Weights of a small GPT-style language model, trained from scratch on English Wikipedia.
Architecture: learned positions, tied embeddings.
Training: a variant of SOAP for these matrices, 374M tokens.
Each number is 500 + 25 x the weight over its row's rms, rounded and kept within 0 to 999. Layers, rows and columns count from 0. Numbers have three digits each. The size before them is the row's rms in percent of the matrix's.

# layer 4 MLP up, 1024x256, rms 0.184, rows 167-216, columns 0-63
098:504498483501579544469462454505507530494528453522525472506464495513516539525512498489470512470447502521546497484498523520471469496565494473486481475461534506496525487498478513454489487503500510
103:488508491461511508503483511479538554508477471499461504476537496509492536480507482496510498501521500479473520463489478520466494506478468497480528523542523413463468493507488543490507530472483526
100:496482503514424519517492537511509492520496546539509500476483496496495500495499486511501542465497524487497505543499477474487524485490484521467486536476501468547503533507484506489465483533449521
090:480484546525512518466491490500476519455498509490488519525476554481540501526523440488472500510522520477502535522484507504521500486467503530494488463510464520523527511492471510502551491509512486
102:455439468531478514484465515538504487485538518453461467468511529519567522491504486479503498511477441517442498487492507526522523508452505495533489496508473470498508521522536467540514476500487497
090:536489493540493492483512512493481482473568526520526509496488531499501485497471490534470525518493507510487483489485499511436450464506484493512509494461502521490535465540496543503529505496563482
093:487481504499487467507486495540491514528506489470501507496526515511511495500505477520466491488490531446508523492523458494501521483527541456491542537562496500481468565478558530478454492531502500
096:530503505492498506461469496507509494529498516533495480478539542492458525502492490513491460499542475497494470536551495468541501469482483534536479469512500487527545460484504491560506507500446491
106:526475489478495562520476497527454507470502470540499526502466506491496481500575502510519520524466510536495498483514522523525504472503529513521496499476494462488508540524502501496474491545461503
124:498491486526468496513479471493486445495488487471502520524515515508494490534530507493487483513500484508485500487466477478480493515494505496527520460503531500509490458434481471495463495505477535
097:503512508477475496462534518533473486488524494450492510479479496465520478522527517497517502508522501490478483573498448484491542470453531511455532510461519492505487504415507515521511478539504551
098:527524499488477501537451476490499508457468497503485496514472491511447533471460491493501528498477543485523494527519492481484508487492483501528506534520506453485469474490510534496465518545523516
095:488521499529508483491497472507503497518551509501506500461515515537525498523490524508466465477484497528449526513487509508514508476487481501512486480512506508489513515485447543495471479502488479
122:525461552500512449483472528499528507500516512495499539484499497508472538485481512510512504515514526432497504533512475517538508476504475508544499548512503488544527497523527474494512503503463460
122:478462485470516519507504462485474513508512541480475439484448480501481476522512503493495483528475476453488483481498483502506532486472521546503566488511506472515524501511520522484461545470471515
097:520487462530462515503547490505548516529542499487512473476493606489519486483456485518466483504525491513494498466466511502541514517512522534531552523484480497482499494533532570482479506483519487
098:525499527545486519512491492525488479493491482468500447498500518493470508497527556460529477471489508520459534491526498458527512465514500510493518485491513487506461504490474516510543489521538532
093:532524519489530467526438498477553524506492501510492546486508494494522496474529512458475492489495534493506560497459523487539527514497414506491503513482512461530494495515522495526526486501479511
099:478503497515460516460550483484522462544469491489505473477503538563501533538531495484519529503484560497505453519515493513528472479541524542496501469505524521463498497497472505461531490491497525
085:495507507491478527509500534515488485467530460533501457535531486491509544505472477527475538482464484477496547492493495478483465488492451501536508547496498524536491473505533489549476510474508497
107:482450515513503471467498465480496529505495530511463482481567510495497507536535518528469521447478515447500535469494476504506539528519473482515502510497422492551486485495486538472501512500535496
104:493533490518523470472511518467547498522488487540538496551510521486532475526486464525458509506478518515439528502510519545503486522517492525462490496538494491467500471484508473495513504496477544
101:483466479538548516501504497474504514520545482528523493436507499514542482505466467500499497466507494444521488516517496519486512492527536520541505518472516507551513537508456512533526455512498521
100:483482511494489482495492523460536526473489510496524504478511512456498530515530485573525501474526499517505519495507480475525493479521527540456528455496507522494484506505527516490481507485487510
112:495512459472488500458514472520506483495530542494503528465493500505483486540502511507504512463478526485501461493525526531544521514519500516510495471521488508530509495494482496519508530463534562
089:515519529495486528483500467581458550501500478476423516488483510481512529477549470497532504505509545478488493512492470519504459461502511496514499519482487540549512519506486518484511456523520528
111:527512494558488481461553480499527511526515480473497498485509475493520478466515519502475472512520488529506501487496516515521501470513507499472520480509516466570521474490528497508530507502457426
097:492446495519448483508503490476513495467502520495480572441503521480497542520511521496483495491508479503483536523499524561527491521478454512505470499498529498508490475456486513479482481555550483
096:464502460486493496537503502477507478498496474506532509528538499544535541512457512520513474494467502486472514475508519492483550461473498450536483466484525496475513505504513494475502503528443503
098:468529501483568509463500517535513511478478502497505465497520502496511479528522486492528467525507494492511484480547521477533494501521551510521508473483486460491482488516503428482486482540463496
105:486492501483471466506477472497496508524459488525529514527504534475494541422486501529488528508473504491486525464544553517487532499531494526495480439502519475505494499531497525516482477520476486
097:507539470535436494519470482497487499539472487523529472495525521497504490501508494524473499473483520496511538514511513517530503473492520569549472477514534487486526530480486468483488538548497506
111:455504522487483511496482522508479510503525476525472488452519495466526488537500491545507533488500480498513454543496533520459479445510490489494494491495502490506491547511493492504505489488498522
095:479497507511517565510495472457504532499453464524504462521517510491490495498503510444513533526520455498486501484498439507513500542477553477519470481510485471494478480502519489488462498478482491
104:511485488524489491511490525486471486477511480452532505546547514484515507480514511476507481556502534480497501526538507494485503462491483505534521520525493497545536495506545502481510526502542537
102:501510454484469491496543494516537498522502461541494519503476467555502499488500500542471473465553497508524502482476488505519512425523528503509516517485479560495512503484497509523521490518492484
091:518492513516500507475523499535456531471467502476492471507478573505471499538496502499485514543496499513558518504504524556502498505516508506527510492504518515493511462505459460473474467502533532
099:525527449496503504472480451500473510526493508494525458513528441486484458496545472490513483465504544523517478497453513509520514491494476538464508518494503529541508527489499486497539504520524504
106:514517458537509484511498490556498492459469548468492446489479490467497505467477474488482502489475526494490493482533480496484465525480507489497478532454485479503558523536521480502513533475514526
102:505506470477458511497487516529488479488517430482517538519503505521479500488468521468490498478533499519544508504549501487466504515503487473476554514535510524490458478507523499458492469473493501
087:511565489511483495495449521472474463465506528488559491503490506490484473540476489494471523512470508487528510494528477530491544513529516513509519483486534469492513487440475508545498516494505513
090:483524475489493519536450472522506518537482550470506511494464503491505519542486483482432481528473507489516502472479471503478490488458470497488524498467516498504506486484476507510501491534481437
097:498496503509438499484502528525500549475516487487511493486500461475497450450524519473460508529536488511499500559508490494537521476478489553510516479520538548554472509464469527499495508513552474
100:493498480484545521510511503502497473511466500482544494520504499526519513529496459553515493472502504481485484495520512503515499507513482518484527478498493543548518474546451510528551486567515526
087:468552512471479514536502527477463477485542493457518470495511486512535508502487487503516516516514491489495452535547474471503487514496507550457494524500505552540467489512436504508509445504497508
105:483513533495520521454527456509426529478482481470488525503535540491505482485499525475521533515518492502494491468508518554490489497514472518501492492534532512474484480521523477519483506474456474
090:483490495490492488473510518456525497504440493510490506517490500481496500515473492479522533500508488519508489508526481514487487439496515529508517489517529439502458497490469537516548525530492492
094:476468486506466534522474481507494523506474532503473475529476523494487545493511515467562509509507506494511516503491500514510483498524459513473520530486468511510530513513493517503496495469510487
094:494475514508461511487527544519539523520507536519484476463494498475514474545527504493518503526503503536542496478509514498466500472524517486476508529495513442530535512500466430523486514526480506
095:513493492515517488531504506535461496523484513460496453462494520478521475515512512529499501547531519523489505501515488473515503496498547566501514484488487514525506430500497502503507461555503501
# layer 4 MLP down (transposed), 1024x256, rms 0.235, rows 167-216, columns 0-63
097:476495509505503480493496534457523499472479495494523475496461470459501489528511489512479501509498548497452528498512508457509522513475448470472552492492493481509463455513488557461482493499495509
102:494463479460516469516488507520498466479492511457504535495484466479472483488515512547490532474491504503495481497495483509495462457476509524470503475499501502520471518516492528523505466474481500
108:517536519478507470521454541463517470492513542528495505497495519503485519502492491502514471504499515496479509499487497483483541493571465548465470496493514544532458498487489464523492481485497520
106:503496484509479461484472504509463495471506449480519519471492533488540496511549482440512488513493518493514498494517464449496468479501514483499515497498538502485500543530520518508515481502511490
088:539540530461521482498527495491493483502461513505544548514507480542498487485529540507442492470521527530487502510521530497425506473477503507485508503532498480517503491509468477510522473492539491
089:523481470447496503497529483515509535530486492478516529466508507505534486523541504508512493526494491504509533507483535494536540544518476506472507521478528523534491476442506519450548529521449494
107:482531432498521525506461502502544549513480480446521460497557454487482482519537536520535491508508493484482493473531541506484504479490485529509475535528509501496498498497519497500470511470506545
102:497504565481500545481504525490486504504478474512507537526489512528520518469498510516471457481500493566498539520490515505516486435520499493501484522493474571513520483496509511494500518500501467
098:501521493519488465471533540526494511470508493498506486514492455510439492470486455471498453487518566491487506467516454519524499453496484541494502494500528490491524462505517488492496519467465470
110:560549489522498497474509482496493499471459499527505474505512527522546497549519506514513547471488489527470485523494496528474558521497513465529516527451546489477510514553465468481484521526506490
097:473487526545497552477484454485531519507451520491472478515509516530529473441458509484510539506515543500488486494480543498479467530504494491535491531486491484483487517461477488476454485485518510
084:495515478532501509493514510525483522512477493486462477512529472510521483526521518506563574452543500509487551486480509499490528540530471530440506496467468504497462496484499487515543497493477505
092:532522528467516507507495476461492497495498503466450495478533495509477510456474456533469505547488468513566455560451481509513525519489503502474495497516487467525460515503518525500498514450461503
122:490478507518535473482496473490477523465482499523473481488503518520477503480512533497534511494489553556516489479485461477486519483533502518512498499547479461500518499460541457535461483497497517
121:472492470512506518501479511508489501500452493448494469478444511461516520523525492492512512513474537454534516497551483477482482467464487521500512521511523510471466453485478494456474521495516539
096:485484536517513478477487458513501501497460518514479511530532502532462497502526532520509547476471494431512507475522500512509487516508525481492449520509499456537515503470511470509483525525522525
110:456507488508516465474466491496516501505491473447479501531480482521469484514436454483473491494481548492457556490468483505486484500453556538529486535510540544528514483486546538519497505467495475
101:449490539489509503497533501505495494496473498507473504536513493519522457507491485518503537515471495493549519498505498474516482534471518553504500553536495492516487522501467492521494488451534497
092:499466544499493506496497504509543499520497472485522432540482528500501470456487493524489502525488491500514485485501504467511518484476473533531496489478471452467508524481503472544511507504449488
090:477490487569461524509489489501460503512480473484524495486535480505497534499487526493505494499578490482486464490489488466550478506508505494557545493480514502502541542525530518481458485488494514
102:462510452498533507523470517500477525518467485476537495508544492482493474483459466490540449523506532515500513527484496463463462485471451491524530519450529452483483537523501478517489458514497494
099:492479568510489540510502513505447518507483505497473515484471470491476521476501526477497499481522480494517501553521486473476463504479481523456505553464507497533444512443483482523547476485522505
114:492470513523493510500514510525513505512503481483504512458475495480523505531491541495474539483526486533505509541467474518497481529509512475494508528527502476503510453492485503454464533506483512
107:480503509505525519546489510496465459503539549542473462469528498529499534460528490527489538486505506471478519460530463505505494522484462478502504522447490495480497503499490482510514462488503447
123:513482512501475506495480518478537498506493492475525494495515472487488455498512485488512457527556501550494499489491518455490469507483492522515578513519526515491541486509503507439465486538523447
097:486500512467523492486494491481507505476501529506507520517525522507542498532523508475543505506506484524526527490440470460474510506500471497498489483503480487503542476502530509501489484469468500
111:480537512455499499463468519555458493491495533519523508500507521488479510537449500436554483501496506467486485494462545532521528538502451541533536506517468497507473478460555531491473509553523508
094:473480496504474504445491494467485492461483515524506472493502530526481495492489460515468545510547502469540527486519496524518507524472471479473515561490504512510477510485526478510449468506477569
094:515534536548495516496501519524508516504483478488452458500556507542498486481482510492513484475531480526488511532503475496518475490526499490490513522471512472458502492520475516551506524499497482
095:500503537512458475485502552499515493474471495502555512546511480567526503497521465495463464501478456513491464518496459495461482514555518524513513526501474495430501490468507496487479527505480504
102:512506496509502540517538513488535522545532512545517519492507517535509508486496547498479510455528485512485441502443526486506494499517524450483512477511551490526470515467504511542508469492454489
094:495497501529525499501511520514495495482500489536507532498522478492519507526580478483519466493487515472491467546503470493467510525492524482538501538477565512485464530477514498483487504493454500
117:512438455519506502466492558510498487510491533500518513491519502481526535523500526543539558527513467486525495513522519490522511502484463515531472466507515470507519461523514496477546477481498544
101:512510507506516487492515514463510507494485522531556504519501498500546490516487511535500510516510439483492445475457490505549551532509478508503506496498450473471475494530499487519545508522540528
096:544499466506531444487448489496510527520508502544536508485473462487467474503531496541515538484509502512530527517465539514497522510518521531496482478486522498496516537504492455507469498490507499
097:439511485513540494481509440525520513516450478508502509457499498538482488500506489488539546466500455469528515508530502503540499522494465513508497501512473509505480476495462505495494511530512486
107:525505497487521499509512500500439488512488506492488526507526475453449548523469533521499500433472517500506502502478483524479497500527419491461522476527470508490469496512491518532525508484465502
089:482476494517481486538541541457477478496513551529448510495528524509456517493487495548511527502485499511529505527487486512484507500509532488524475490486441469477505520470494487518514486510468492
121:515495498525524490469502503489492466484471502483525508501516514546552496490500460481504488527465517518534479492480472505516455515508473533530480499496455443505512547499468481502518517497480513
095:459525481511473525498464506526513526488468513535487449543513536520525466492545527490511501502540487489466495480500471520492493514527476518484483526485477510478481464561522486479479465500502481
088:494530483509578493468520488497462509497517503495512510516495500442504503483474512503543566499529537466519455479473517467490495496474479507528557557509474484518533561521512460470523503486523488
090:516519515512478493514548472471496464495507483515497479523496480558461508521518540476495492524524564516490492493544548514483523492493492501529506532529505490529552543491531503490477546477483529
099:485486540525504502482471486469472488458484490486493491508501498494526506533500480467475514529460527510481477524510527473502523514541480513518489503549556456494511461481532515479503496477473512
095:534484497487490521532510500492472501488487531483493492521500492494538493479515522542479537510533480490465496508480500528485540492502545467523483503482461474491485508512482507522484482496470477
098:489485530488523534517541530533515499464526468484476520509508501473515510505494524508517500474527492497505502477495490484503472477521512492499493491503513524518517531523460512521468486559491513
118:518477498495475520533495506494488479426511513523480483492547473484489506488500521510472484490455500512525478526480465513487483463524518478515542498545460540505488477447519518480505510537485505
082:476464505485483551520523503478537466486509515521504482481502502540539495534475519478507538477517504490494459528469494522476549503520489478533529492468516482465528464476489529483489444477520517
089:437519498543503511496511491504495508465542481531555515494511481474501463506486530512476486528528476509493549482464517539507505520475521480513495485514471505499486448501449497472493501482520498
092:492501481494570508465500476497470555488472478491493499496484534537509495486461491461488515489476513493480544521498491462514526484505521518517466487522476504466492535546504559499499467490505486
094:518486524531468509510486516472524517531521446498506515505496532512449480487504490509499506480498492513499493497501520457498519528469509516495456500484519521482475537468502528490542502497485499